Weights of a small transformer language model.
Size: 18 layers, MLP 256 SwiGLU.
Training: a variant of Muon for these matrices, 106M tokens.
Each number is 128 + 32 x the weight over its row's rms, rounded and kept within 0 to 255. Layers, rows and columns count from 0. Numbers have three digits each. The size before them is the row's rms in percent of the matrix's.

# down: layer 13 MLP down (transposed), 256x96, rms 0.0844, rows 58-177, columns 64-95
# gate: layer 13 MLP gate, 256x96, rms 0.0846, rows 59-178, columns 64-95
# up: layer 13 MLP up, 256x96, rms 0.0836, rows 59-178, columns 64-95
down58 092:099146152152166172176203097089119102133112112132122130123097079109173126124137152137153116091149
gate59 094:109113138113110146087079099134183146162159110103135141101158093118128105153117121156095121122092
up59 093:125126159084170123071124151174107118104141197120047162117141111116100110126118126053105141142118
down59 093:089131113114141119144154175106088102136104147142142138168080154104128149127146167152137131108117
gate60 090:092115119129162118107129061132148103092085164150128127135140127188142105084065069120132134172138
up60 098:201102128148183122077061126116156106097179172117140106112123166124143089185169104139112132112117
down60 093:139174197135177156160057141160127129116119106139127168112157150138081156127130106103138149115119
gate61 084:141186151120167166130155074140142217102118115162107129148128142134053092112122043113167154111181
up61 085:088095147125191160116142130158112065124165137083112136148101116138129146125102147033086092131107
down61 087:163148135094090110097079130149204185083123088180162072114140156153137143174112109114110098171138
gate62 110:126154161112150138133200139139127140169155126173109115117088121104151184102139069174090100060080
up62 092:144124175113159126143123142087150118133178154184112133096130172159146185091155138172074112115123
down62 098:108151186107128149131110121108150091164163070118130112116115157119152181088145098099078128163115
gate63 093:140188239157211095126153175169155119168120115072094149139141116124172112077097158139148138124146
up63 097:156120093174138105130144160148159133105207082116106112120072104114134108104105091087152117132127
down63 096:131106189098105141140094098143095135116166127089103169146139141131118045092118107182112162178115
gate64 103:171139063139165144099127144096142162169158122120125111116158107108153176137075176157194127144150
up64 100:149128087143108183152158132099158126089146041126060105130127135117158128100119106089149151117165
down64 097:171104083148113161125095119117084118133107204089147081152138085176145134157116187121114087147109
gate65 104:127100123107087149136159100113123123112126143132094107084160162146159061149136160124145111193197
up65 108:123106137114116118103089131090116098151115097066081111114124099152117092206154125099122077124141
down65 101:194087182143158098167138096114121107147149110162109104166098097059080127176133115144132069012142
gate66 107:112109145121123155157146096147150134121097085139090099095107088103117101091120121104151136107136
up66 104:072076116108167100092146082143150160138120097154115133111143119132131100062059086144137090097115
down66 102:142063121142153090132120107132107091169113139120155072158091083185136134165095120036142144126122
gate67 109:143118133178136120126080130123093137184094094107104080144124163089130127186068103195096115128116
up67 116:112141113138123105162131162083168177048149127157174164074124084186075172101086134204136196126146
down67 108:163120069106138118116179157086135216066114096177177161086151112193135091082098142180168180146108
gate68 096:145129180102116114100146155100110123073119118060120099151153094186092189155117086161128160137086
up68 087:132112101105101191219124168149130153162114176164182141097125127096144123116049147100119174125092
down68 092:075086118063118169103081150135087154183119118063181076195145142202162152129073097094107134141139
gate69 098:108118152134120136055066154109151135141141109130052125166135135075165097097169099076117115136114
up69 093:168109187107112116150150128151096114086144123132148162098153136079125134100134074168202115174160
down69 091:153118126109118118118193093100158093122202191107103151108086054099163158128116140172119156104143
gate70 102:098115135081115111124099082129110143091169119113130039129063109169130086051136140082102151140118
up70 100:114147141165096120186178142126140105076109146115134200105172151104089084200146151201128097113182
down70 101:133162150147103107158163147128123136129101155115138164121196113091131081135158158210183091151107
gate71 090:106123166170107093065070138119118168099122123092069114094062108143089165097162126129131121084113
up71 095:136132162128115113101111111154107102139168153131134086141129094061119142098096152110046081124128
down71 089:154087086124147162161140096094112126118141118171178174138156099135120083131158134091200148128149
gate72 103:159159133149133114195127087092079098158156106070095071167158144124176157102121127171129124199077
up72 110:138127163155129157112159129077110121104133146169112121144085079103141155164153146058169103064181
down72 116:119179148149130128085136125126141090130170131099128162083140089084139112152133164092110121092103
gate73 106:108165140114168104154108153107103176144166103091135066164132098093105154217076108119091156151093
up73 101:091098162110136091136104176152140170164093090163128119105121158115101138148106147108105166085143
down73 099:116146168097113116112131170179103154124101106143085142160133103141138177134051097122118096091114
gate74 090:156138128161199141164173164094152117140089115099161131106138149127078161096187166166142112060098
up74 093:145154187131131131107034122177157135027127144177047117121144162143135143146114104109098172145145
down74 095:154103101134174133156192152075127111154112098096148080117141094133150116087199145117136143093058
gate75 103:135138166143125116141143091121168216140057166170128182104148135155125076128155126124177174070128
up75 101:089147091158148079125121123118124157154165064116130156072133146140062151098117107154114152108170
down75 097:115104144103076130137120156131098208146152144139108141136091102122074181157102106148101088108184
gate76 098:209120125127104131131179137136152126126059108126125162152165136056077127135169171154112205112117
up76 097:068068154104146160145126109132137121123125109125131149088163102093158152154073174110195212150067
down76 098:141184137145132136107037158127137180120181170079113114125103113126151157111154074093134035173162
gate77 097:184148132118155120150113074187095089136117093129134118180150098098101105139211182138151141169074
up77 100:178151125105112087120095098192160083160169139145133125104052146099175161147104144126138087120110
down77 096:121084149113157136160082121133109119137046188168155102108103112182139122135112083207148122141173
gate78 104:135103130151148133150135095200128096119160135113127082079139163174175119102134057122110098105137
up78 109:121148160101133137112131083110076141068111097115133102156196098142068103071141136121108134175080
down78 104:107158096135118156141138141114111122104109126154143077132160110123114126078123152119148191147114
gate79 105:177121139164150095069144109115142157137127145110129117147124169067087112110176125106059145106108
up79 099:068148087102115064152099187154192129131132126160117182129175145100141117102112127154137141173059
down79 101:118143113133120149053142112136122101102120126073128102064149147108143093129163113110108176074154
gate80 094:072132149089129150110136113165149169166156132222109154177188162136115154115078104088092096141123
up80 097:065144112138084158086125064171103164169126091084165158156121114125167140137134117123193149149129
down80 096:095103124115125161106096139098114149111152126152132148188138119120146156139135167138128158142120
gate81 098:118147145141128113136108103066175144180139167172140169138183113177146163079109146088139075137150
up81 097:135124113156121175092136153073113050152100103125172124183191089137147130114056143129160098188114
down81 091:162118084097078119135054151180131146152125128084157171047127164102111189134164139110070122123152
gate82 097:144107138109167115157036030136073080178095094175110084115087128121148078091185120110123109169128
up82 108:171158119182112109148145143101144123021100109132134162149160081115116139178134137146124158129084
down82 101:144172121137136110155165076101177141113111082118117100151194108105160164142115156080140169131101
gate83 088:160119095125191156158138122148192197126122086096168131154147081144132133145129160167144144176097
up83 105:075114183062180195126151091135119141143110133087117119167100126130153131173120210118133105140102
down83 094:082095160093146116154091095124165120140141122110103093125088147134100114101138133092073104102133
gate84 113:131184127166189120159129185174154099143175092184142093118136181170089086081108130157107070103166
up84 109:085123126133134130133147172125113178148066124153157209107138172115176106128117124123115200154123
down84 104:129076141111109170083170081144086095152121109193122121164165110125119169142107124113110147120168
gate85 100:104124104181107128140091146139151167158130125134112141138165196141148121101098128122106125148109
up85 108:112144114128204121139151140181108155127155085122139162101137100155122175158058131080109147127111
down85 113:110159111160161131198146130156131155112145148133111186104129096151156129127107146158180103091134
gate86 102:181145127182101093127163153091180088156119157153097141068144141067142121124100145117140138116095
up86 093:165140156076122125099152121164122138149160175160170139065172160147133194087162117138154098180173
down86 094:106072130143112094095201146115150095206154147184062083102146156149149096093105107117122132164159
gate87 096:119176117100076054164074078093115076123138097150040058122093186117122125114102126116131130095180
up87 093:136137095153139094113157116121169148175110157131110193154118103140132105115057156161145105100124
down87 088:128110076116166104103119160180080136114148139169181116144112136124157098123119125079145084080086
gate88 096:099126138134169115072152163114140154073077113107116109118119132114090100108082157106101090121078
up88 102:067172099145097156128119146155127146162116117082120092121141136145125134161089080150119090096071
down88 099:175106162175077088103140147106104160086136096172115156116059103173101103129167094113155151139145
gate89 097:140129100170198083094136142172156029108180119089170129118120099083146115108093131073074175147108
up89 107:180108148125145106194096110107158119118143135124175033155153135100113068132109162112142128143087
down89 108:165180137174168111091110113151151090123139104122138087154105142161114088099144137134107133190098
gate90 103:144127118143154069052134152118182134086128134184165138089085179146144158163164129132117125120119
up90 110:125087105134121146187191185183131157177142071118067114146108134133081058149160102119138109167139
down90 119:197120144146146102145170123177182119127124098162150148105057128125138074122132097077099139123158
gate91 086:163101121124134103111117098077135100124142164160121148068152107104136108112114202142075082187100
up91 095:087163130073129144163170105140191161063104142126093115123152174162122154122141081170150126159148
down91 088:140105115158108109159090090099125107093137125093155127143123118134162118147144175141140170149170
gate92 092:111154223063139130126120105102111167117097143134117107101129113109147168143092109090027130137147
up92 097:136163128107078161144137148097096067089080129178188154114086134193104122170076133109135194145109
down92 094:119193108135105101122152138117121071094091124156112111087081126131166142154110141083097133104153
gate93 096:095138128113136083140087035112160127151111162139050151106110149167094104139110132153116089150144
up93 094:089178136073096134093103113136143105105172135119139129152068074163079119164122178088135103139089
down93 090:124109107122154124173149161127160096107157093123184177100179072161103097143131161131144178132128
gate94 091:088155153177137129096104175185127128093145161170133123149144161119100142138113098135138132145157
up94 103:181142108112122099098096108148095151153158109124112122111128079113048075167076095180129175095144
down94 113:099129134066111152121149138101106141147135167128088101128061094167123124142117196134105171108122
gate95 093:173128106101128117149109087076150119091127147120166123143089136116099067136123150107071158170148
up95 097:133119174225094132087141120133135099140108120163146091149149114171126136116090077106185132118102
down95 104:208116125201107145094134102129174081140143136114171111126091174181112073098130129126126177182095
gate96 097:094103164120149127126154160146124122155118155156123122183104131146083106123094127235131134140107
up96 106:083164189113119123111163094135086120107132145093091091118058108146112139134050168159080114130126
down96 107:077090144104141084093145121135126145144148119128176147114073165155123139160078142180131148132108
gate97 102:128151152125110065124157147135089158136084153155184095072094169118119137138124162049122137163102
up97 107:111149154143108143112139090156106176133143096071212157127065109139167121152146164198116127095125
down97 111:092169118129132140187092089120107195141136088109108163181160114151184182140102145190110133114138
gate98 094:073133153145117103166060164141145116092160087110204103078124163112098139165161168143124091097096
up98 096:085076133110074116083129118187095129115160145169125174126131128133094116193149114172108155135096
down98 120:154105129104156173101185099121139136171119154136073111166115119147154173132093113123116182166146
gate99 090:120139176132150093102131132167169079117067144170086074110128164150149120144114133101112138216102
up99 094:142116085103151149127117168133097156154121121115191197150144139156145138149141088103100135091135
down99 093:096113076047123182140118091103105104184109144194149167149120117123114146176141115097138104154093
gate100 098:125112166122126145099148140095148104217100138164095119093141137137074095183100120123112104157116
up100 096:124085120185133075179158101077088193124131107138147135150167195131069131109169130119128134103083
down100 093:137162113117142149173051182137116138115083079185120123143145100162092165164095111093125157151156
gate101 096:101075109106079121153197114084123136136152155135128158137156164127183164191110118193166125138119
up101 091:132140138075152163121103183109097142096098139138088110150133078047075132083136153123142119144183
down101 089:176160112179104135109034109159059139108091115109131178118128110170117118118206152121118202152169
gate102 100:158110108145194132158154098089149107137089073152104142151121106147191147120095115163094118102137
up102 100:143162107131111069086122116199073179115103091074176124024075115120123173162110123106121150113092
down102 099:124155140163145109154178134138100144118087081124055176183125160128143105131073101091173102130144
gate103 100:136128128129155128121032104106090121164171200122110128117137058119132107145198198119103102082121
up103 093:107140098185085168131103099113109190129095093149079098136147127111118088105054193153112111142121
down103 090:134069143092107142097068180142146094085209190072118149088125100151112114163183105104172111070154
gate104 101:126216140116090167163084116104149133053116093142144063154119098145164167175134115153108163136157
up104 102:123125121123086145088133065141126108130174186115108142154122138123097154134151177175154187178181
down104 090:120099125127103149128148136069135099151171183056057137127098080114126097207151171110123090083171
gate105 088:170115141191152102116136119124153154111160063111161120122173116112191149156165114108118148136070
up105 093:126078191114109093159142140145108091116128160134130130143112051084164120146077085089102207132089
down105 106:066112139091117191153136131142134091148115164151084151149129166148079101108096098120157166149179
gate106 103:141171084137107096093093125164131143166121077176166128116117088188054124136095104182102112152159
up106 102:125146136117107167185151144112104084122128194173052098104054122097077134150088100159085149081093
down106 097:111143136146118159183185129051131161148114115073082184123159137072133112118121072088142163085105
gate107 102:139075137178116124127165160062171109139184141161137116127107133106147127088106101148139137109094
up107 106:146136112081154105143129156147106135132122090106132137137155117179138096147114137066107126155094
down107 095:124142163134123158145140127134158086145183097167192166140149148151102161107102133120156203135142
gate108 103:131168103138120086165157098110105130108092090163156123078151145111133136137102104098117184088112
up108 095:117058164106094199066127189108166123180128184109183165132110103124114137165141151155117118118148
down108 097:155127154121161067170096124156195101116173149079099076143102172130142128092144103229149058113105
gate109 095:116091146098092114106134155130143165070061111124152071154088119080159138099135131158162146174142
up109 097:130124182106126104126119137192126131099104131118087126076050151141169133148083174145122142132139
down109 095:118130164085162169163184127143130082118114138146085085103133156126191130117134099164131129160141
gate110 102:120135097106106125151194195085108101142126105142143148174095128181141111197142144140117131121089
up110 100:149126143116193096133112091135124150107153134117128113062134169111184121190088113099120117122159
down110 103:163155124131128064148185119098145123126080089048116145093096114146163142179188111112103140122091
gate111 103:096184086128190157148124120171103045144162149102096095080146117133151131117182176148093042105100
up111 103:081153099130137118144163062105130203147111147152170126146130097067067125203113059110147145110129
down111 097:084141109100113159161095111115110164109065145141138142134144117092111204161120109116076150114046
gate112 110:088161147097154115114196117122079154148171141100121136132064117106122115103127147171121073135103
up112 093:093117168098176103159090076189129125172140122083098146120100103120169106153138128123098099088017
down112 092:145087128171074172107112122157104120083111145134084144204122171118173116174106114163136162129173
gate113 101:121192172139173118167162081184135142087109093160144138123124134119184142072109109099132133144104
up113 104:134139097158169117168172130145142089066084102171126112145092156064091167105128119050131089180174
down113 100:169128150205128127129129118136152152123082115138165179106122145099143180058126109148173119188159
gate114 100:125133102102092121100134117150115174141139091121131085142057128137146107147134094133067127139100
up114 097:150099101058117111092123193158136155173163147110115115127113113082160131113111115140102142130108
down114 096:138137136134139084102131096161110135158153143107132154185090108100148151148106149167109155149114
gate115 105:074101086142185138120180131150130138179129172087104151132116126134131169105075164172100154093152
up115 106:083116192090101140173096138127128121160195100137175144105156104146166066146142116075138128160096
down115 108:117087165111122188114172160112125088169220096141092147169113140173153107129093120104153130109103
gate116 088:163132104009157154178108102101166169097110129121119145131142137120132111158096156179101191081150
up116 088:132137163096160131195099103129113152115096130139066114063166092098124175152139111132108123159190
down116 093:098135126126136113092136141150057114153124051138133110132098090133148140102140112059092128142088
gate117 092:162126119105083140153178087112135113127087059144137159106155144117175097154132162104059128195096
up117 096:181160097123132147120207198132129138110114135162157156064140123090107195098164146106141136129112
down117 094:118217166128121159123126147126151102104083147126090145103089146080073172148160100126167115063121
gate118 094:132131134148140054118081094066133135118128159167194145180094122179090141107088129172194114153099
up118 096:096095128124122119110111044082106103138156132063135120183131158106160124095153152138148078101108
down118 089:155165131138155085094125101168133144149151130075152073092071141196118093051061091113074095098074
gate119 100:149134088146132049165171179138171137135081157103127098147105135136071169139104147125098105175103
up119 104:151136111174052130153099128110142110175138125098105140133111101118130166209157092126138070067086
down119 097:101187101092128174141075143136125081116121121124157152047153086155127133149107137086140165086092
gate120 102:154119087160159129155139176111091137112126061122124112152147117162042125124164152110132143110070
up120 100:116126082117142157112074126164078108122165109088114098110088098092063105111106170114076118158101
down120 095:068208147151133181121137151145154120066117082104147120075158147127119164094130190132141112151064
gate121 104:137132175116097122088133071117171144155125145169115112138088113096229115120163083105124139155070
up121 101:082133125134175120148136088109107143110159105121092082121102129059076088086110170148109119150123
down121 100:107093070093153112099127104124133163100137124080135133156157110100178114117122180150141116140050
gate122 094:132111107150096088119137045147135116097144142120161139190086124199142091139107044109098145117142
up122 094:136131162086146184120172130065155118090122107158101118110095161167143108187132158121144189170090
down122 096:176122076153079148135173075141195113093131119126119129147099131138143104141103158099154186177087
gate123 102:153150177127146146155166131106098118138110134144098160097087142206167118137125115107096161072121
up123 096:139162162146128185163178099191125122119095135152093081147073131095179117098131111045151070123167
down123 100:137142117062147199117122130171110102195187093172156141139140179176120158131117101092051136135150
gate124 101:102098110079129109117171194133175102092137090147128117102136130146138196138104131097091164103133
up124 120:142181163160128121117166161157114090203090097081113165142109105175144125126127111114085106199139
down124 129:155090125121136131116237168134163117190142118169117153124102126138141170116131120075090134183105
gate125 094:124135165088137106132146109081130107092077174170143154110109111143155118105112167178145127128088
up125 107:102161185153125120150064131128121097139182111122152161138196115133117124121148157105080092128157
down125 112:137173136110102191118016190154130106065158081106097103134160167153070082142121112103121166131111
gate126 102:098116116132169116120203076111163123111144099108115108155127135111114174108104170063124147144071
up126 099:098156136139137153162168127129054146091090131177090130111153109117124091128131068185130104150121
down126 096:112129133154125096128141146081145149099148121134160069084137098127107029131120161174074172118136
gate127 099:172085151162106130080117108117107146161158126131146143151152135151117126157075122145062115141175
up127 102:178111169128122188108136105115124151137136143139181149156158160152145137094154154164101143109151
down127 098:154152055146118143125159104095136115130172132128171175118117152163083100151118113159156146169131
gate128 102:104130139107162118103142098102175127143157109100090131067185164106110194148070111130145089143163
up128 098:129130147117127118122172117145193145140140119108197128067130083199107170072104036143094176093172
down128 095:160147138117173088145080178172106161118160103122093147120158161132119126098040150179157092047084
gate129 105:154195138124164096122125149121127116150117129189062124063126183100087164110087174124120159168135
up129 097:136196181127166148089134121195150107131193126138185129112169159133149084166131133159132106096127
down129 105:135070163100168125144136125181119067158165142139194156118180134125116135177180122100150146109087
gate130 101:150109141074130103085106240117117157097141130087136110206157128123158100147127172210110089160085
up130 089:150095172102130176144122107131154083122123134146104130128173108127070142164104096102089112137175
down130 087:124101108150089134198084055101134060126177131098148148118085124161102151161192098095141128065153
gate131 100:104141149159095143143114118114133153157139114141157141097132130080076164070100120100071158149166
up131 092:170126125149133158130097142095139135067116151125159127065177148143203058155139157092183119081148
down131 095:161136082113134102115151112163178109141128158057021086155019094123154127135119135204193124140076
gate132 096:103184158118128132092083134062164124119113164121099151155153182195108101087124078120063124098120
up132 107:091141141123087173115109180124123162166169136153060119089117177096126097125127152157058057108135
down132 097:065090128114106124186144177103109164133168100175140107078118126119146066113157125130131134135101
gate133 097:109145152094107097101093111073099205166160174110111150130157099118138100131126134133107110132180
up133 090:148104180099188120118174086134129133100117106151178124134165150162116162158094163167170131159105
down133 096:148147131178131104100136130117118152142131113084099102118118078104163125067149125142133145129151
gate134 106:135156075137175116111128171074117137104096084193107119154161184095121118140167175091148105090171
up134 104:144140115155128126100090107131073112130106108119115077129146137128099145119190047185122142133132
down134 108:084058174108151135081124128150128128145116140079091096139088051165079152111140076191150139082152
gate135 107:126174087112144174121132150118070180177104162127145087128157126070111134152146200076124135100079
up135 106:079115182140157166098142105102126124057128102192110086108137128099144174081129072115184136093176
down135 106:146150173137144174070091108159125099069139123166128122085136076150135203096123120140156131184114
gate136 103:104107165178111119206139136106150201080042045144130163101083100173143123120084113099150130176132
up136 097:074133138154101095122133142098079125152175169105109143140178117195144135118153059138139109154157
down136 097:142056156154109105100106173097149136183103175121152120115171122135104118135111123134204182131106
gate137 093:118123114120171124152099103134067135122047163193118123150151157168142096146063070151111120110135
up137 087:148127130127113142091076100100116131125130092216162152101150131160093058120091085089126146107145
down137 094:113146146108103148086124075088127115145140079184135177087143101114103118100112133075100156092135
gate138 102:126163132168133106158059127181105050140158113161094126133097127092134084078088109091143131095129
up138 098:108112081128117123107071099151161134095102105185069097171147147188173119146136120106138178125110
down138 095:111141108123110133140094128189120055112115140101062066068091074135132146094117096109129127087133
gate139 097:125157081167141098165158094143117121125186145151123157130115090065151133113083147126088139083119
up139 092:121125199066111098109097162090133130119088106134132129094108148155118110120087174113174129107136
down139 094:096137122135138122166175140121131061113119114119141104087111139097148044122096115169142101078098
gate140 111:087185171142101133098138050095140134125162140147144141101113066124149129141161131112130129158124
up140 110:155099130108128104144118120165131121143109165155168084150136112115096092176115112156098110086126
down140 107:173144149168114098105096129082128170112160134141157133117105097122149206145154166087121134180166
gate141 100:156125131131164142169123159105147175124094115186151154083126097173106133159106146137119197095053
up141 097:138119126096180132097104161142136177171117138170159163152079182098094134090146162107148087095132
down141 098:177081145137144117091046133128182058119130161070116158103130153108109129115134121095125097121149
gate142 092:133167079114127150151153067114088145154166103148115119114166114085120122042145115172191124130114
up142 098:134159191150156171192146115101150139149128115185134068125138148107191194075083115103166120091100
down142 107:048185103123097128140068104141121169147146100119152147123172136156149098125131182166175078093131
gate143 103:101182156092136191098174117091189091152138096089107152101107136147081168189120136138079102114077
up143 094:170092131166107137103109091086139112109066108192120113094148161084087188118179096106102133098124
down143 097:148102115118159161155117124132099041184060122230158109103099150150108120137114173107096162159133
gate144 095:171173126100131125146090099165072128150095174042118123073125159155155118123133088129115138163062
up144 097:171097158141082134129114131100095156161122118119124157136151120098101164072118122100122090157133
down144 096:109188165137106150156126135215180097157176091138109107126093151139099160085074116105129115122137
gate145 098:110047112165100081094167085071131134125181130179150145115113144139116110057101090155092057170138
up145 095:158154176158153132097179122094090079102092138114115101123157092119146104101123195106113134120166
down145 092:189097131145137197127108154085110104102174113091170078130159146102176137094174121139116067134079
gate146 096:108130150185162094096132149090216174109056149188140132148105091123130132094108169110102192102104
up146 132:175133157105126132157177055116152060094129140092143109172120184145114124156089146162142139159086
down146 140:136091168105147113153168102137117093122159159120120130189124149174103115157114186121095167165153
gate147 094:106156127097122135149126112140112118120039122143125130095147094114174165140095137092119104174093
up147 097:146135112138055079121134096117115144106086095173111097144144131129139116097134171146139114184148
down147 093:147133149127162122144134136103179207102125107133121122138115180143149087091127128091137127189085
gate148 098:121154094146149125108132132065077132113137088091105153116113161167107081060145133068099174168105
up148 098:128145102142161179138158109140102129040106102082160102189121122132123159118107105141091171196110
down148 098:087150109124141170141078168143193101064116094069124141138179146157128166134093122080151143177154
gate149 128:141118151119140128096117118155164149119070082156160130115181177144184070091088192127103125136142
up149 114:133149159154137121128073166152173134125141127085124116111130160080136161114119081143144168116097
down149 108:102071141154115167104131132116124114116090132136107112109078094169119093163158072067115142160121
gate150 091:036119139134045136156045081148162139097103091128173138116141149142073166086129107128111139166139
up150 091:130119086078176134084173127120184141190145126172114160116153137155120143132198110186123121083134
down150 088:128134078198083106116151130145157119091152181100146100091079130101110114112150063095167151138146
gate151 093:111117117147092078090170107149093152174189149133155140082109194126103142106097074102104133111088
up151 094:152095124106135179126118160132131110205085146147140102105123114159110104166163162102156158093114
down151 094:170097120138112121126164154166082105209189135187149106134151123164140102142122110098115069130191
gate152 100:100215173170113105092142133153101163129128123122183114151172126080204079139080056123135149168118
up152 104:131099185098114098116125080096124103157073130158106123101134139132149086150136108158131143151149
down152 102:154155157066108087152163117100152078155136092127064138101084076092127176141164108113129125114118
gate153 096:100127182143145173128170117128163171132125111131169129119066137133098134150111166136142132175092
up153 099:136136136126116103137074118185139177113159198112123123110113097175105120058133113101121109129198
down153 103:106112085077166160162163129125136197094125111101174156128081156146183123193132060135172134096161
gate154 105:086106127147130094126190123119115153079095170153127102110164135155138151148181079142133131128100
up154 117:041124125093103148178077104145119142113147108110138128181135143169113129132088137091119107107096
down154 120:093098164111136193119108130122095118135144129160119124157166149110100090173085159133120123168073
gate155 106:123154123115137135108094097144100163131170095106112096140138138154156119114143209082118148140122
up155 103:196173091105114196177164160082110204104132149128108107130136167155119143149112116126100151055081
down155 103:154168149125129174086066122156087115132139126148196136158154166189118121057082152091117120141064
gate156 107:057160132104152157120179101113156188120114127122077073133157125118152067079077144131127118154123
up156 107:181137133207108111127149179160121100173168147052120205196148142123114114136139176170128132137163
down156 112:165104134130104057124104130168180161151148113112191199203119095080151125109140099170150123102142
gate157 098:095176133138161098066144118136181137135150073167169113071128175138157070098101145135116117187133
up157 092:089153094122117180145118130147081103164032124155163141125128089032173117133153104177121121132087
down157 092:133137169153201108136043126136186129137092115196098112143115081147162106132143114191132172132100
gate158 099:146122172138150142121124122108131115141113145144058090145184126143156124157201154132109116142125
up158 099:139170193074145163138064170187116129141168122146116139113138161117147115148167118154085174128140
down158 101:180037123136139140166092145114137157082090134106107123129138137098160143160167109178127162108085
gate159 091:058164177073130079148190166163104157109097099156174102198131170126117161097159121144148082133103
up159 112:168087122149069114152174135132120152173143114106113153131117117122115135142218128119178076112102
down159 114:155114104107055124144138127132073154174148136133128144132089135118178140148113117078084147111073
gate160 116:105174077182123115130097088105134112091146154119104161089129120195166176069097203092107068141166
up160 108:168150137121129130080165085162117142167179155168119137063136092053133110154117116122162169182097
down160 103:146150083153134167079161168116141100124052082178152115097123114097132118112090132060110134146048
gate161 093:133092192106148087070111125131129187208181157165124067109118127133112094084099105126122112134136
up161 094:074140130147110181123132114113159142111128157085141129191093183079110151146127106195143145089120
down161 092:014189135051059129124139125111141090106108138090126171127105152171165107127097135125127133149104
gate162 104:088144126096139099118138086121166170145150127141154102064125096093091135131176138095089110053113
up162 101:106165112164115105141113141151110152147141119096157105112131130132141168183135113202109152170149
down162 104:107115098127136089110159107120083151121117127072173078158115064111069072119074098219153114092109
gate163 105:095160114210168143109142126087141159152159032116163138129089119141084128117166112106133150082117
up163 106:114139140090228146126114139135113119156173136121169194094132179191085125137145156102154124143158
down163 098:102113110151045093158169140134148071119123120112098157182137154134148149129157097143165124098192
gate164 096:193188128119146134137206162125126171118138133164146070131114175150158125137074149153106108119115
up164 118:102107132087151157136173150096142104136162136116110144099198094122157156124194116133152176101070
down164 116:145144115073159109171089202084120122098094067160134137079181105158153163096195162121112159099141
gate165 100:145117137099185158067085120125088137167108118119160137089113137174156124094164128124110176132068
up165 105:145115108145106128175145144061101128099152113146175126155158134139082217117149147089164105086169
down165 104:155166106166112104125178196105180114133085068139181155124127095102153105106171116138155144066122
gate166 130:190123190116116146156017092044138131122113161183113125154175125152125129140149100118118176175199
up166 093:056136145161111124089140089196152073105220106106135118112127085160112152124158131099102075097084
down166 107:129099184087140169152050101079163144144125150149154138150155146139108095127123060133156167133191
gate167 107:204109176124161169205130086129124147121122199148149131151110121122161148083169059078087100115132
up167 101:170111079109110160056117141110156150092114137125079134175129144077124118114138156172144143182112
down167 102:055153134111107117099103103105131186134153129066089143171101110102172140128110150103117109150132
gate168 102:105118165186166113099182161143174096080135134096069147166064088128115142076158197136145136160118
up168 093:086127188116116169085134114144087146110107148098118149097107159152113122130115077154136120186126
down168 091:096213136145093093102202141127124128161157125094156136085085142135132127146149175145119055168114
gate169 101:113117129093145064101113040135102076145126138125117150119083146124131144137142122160093066080136
up169 097:102112165088150154161140133159090095105117178165174121114155103150142161138105121181173124160128
down169 096:158150150154132125140141091146107068131071179143071142144127126157125171086116123178111100144091
gate170 105:165156129128136131109178103131104079138146183166139137148108113174127089142106156140159130122126
up170 105:101107073136087100139169115158124124147116199111113083186120142129077167102126157085100146161122
down170 106:138127116202095147092191146132171105126120178159125073134133154155164160132090108067098082140132
gate171 095:104115108182162065126088151101096159136130068128156125131089107153121092142130135114091123152196
up171 092:142131157132083139169208122166093177132112182161119188115147083155120120100098088114129094072109
down171 095:107054173082142150154117166180183088144159197113115119151140095122096174134148123127150151118070
gate172 089:095110127193160088077145066138095122163152134099066087152096143173134158175134112108145126138137
up172 091:148197140130139096104148151138117098131128129153094119107133115179106175066127113156128148096160
down172 086:115159111141148150175140108169106120185114159071071135206078104137134155110152157163105028150120
gate173 105:097148182160114182100178152135113096090128057111145117138137098073173107143140188118086093089130
up173 105:130109105175132110130127086165108107168098104149072146152165112123104137118114095195130060169116
down173 105:131094074171123091118099098127150125124149124086140136124130114096138105069107081128201142114096
gate174 095:098154165108126127121153108117119130096111180133141129122106159130112167078069130100118109111113
up174 096:191134163130142093206167112184200150119127121084119119094134130134096152122130145105203183129134
down174 100:179112211139188105122101134185189140102139134077098151137065111107147184148165102132137147119092
gate175 098:127161168134134144088141198125198168089124146135137090137163130181127144114105169127080063120150
up175 097:147133073151141100134177115077099176100079136137163183147091138133112127097063134114159180150070
down175 094:124180094129154158130105156129056143111092136109109146120072163156116138177080144169091095160146
gate176 105:138142124101141115167118126084104104103129087155077116100129120113126040140073173122037072120119
up176 104:142121095064099121120078129139070165140129123159097139197183127110132155124099134148103064124130
down176 106:086113115196151112143137183145149121154150132117166107111110130123114104134134152103160150092173
gate177 104:106105120081133141100119179115079138153164120118126101124163163088158160100117143091131042103124
up177 098:180133128171105069168099079094166110115138170157154160106136108173109177124130054178131096130162
down177 098:126105105126095123084130087196139140132124124112107166107130179148134127129174077148121066201163
gate178 093:179188148144173153109157129106118066157139106107155121113122124153075103128170167113087121137175
up178 107:120074083137088114120115061111156122079140160147135112152228143154122080127093141145167144082103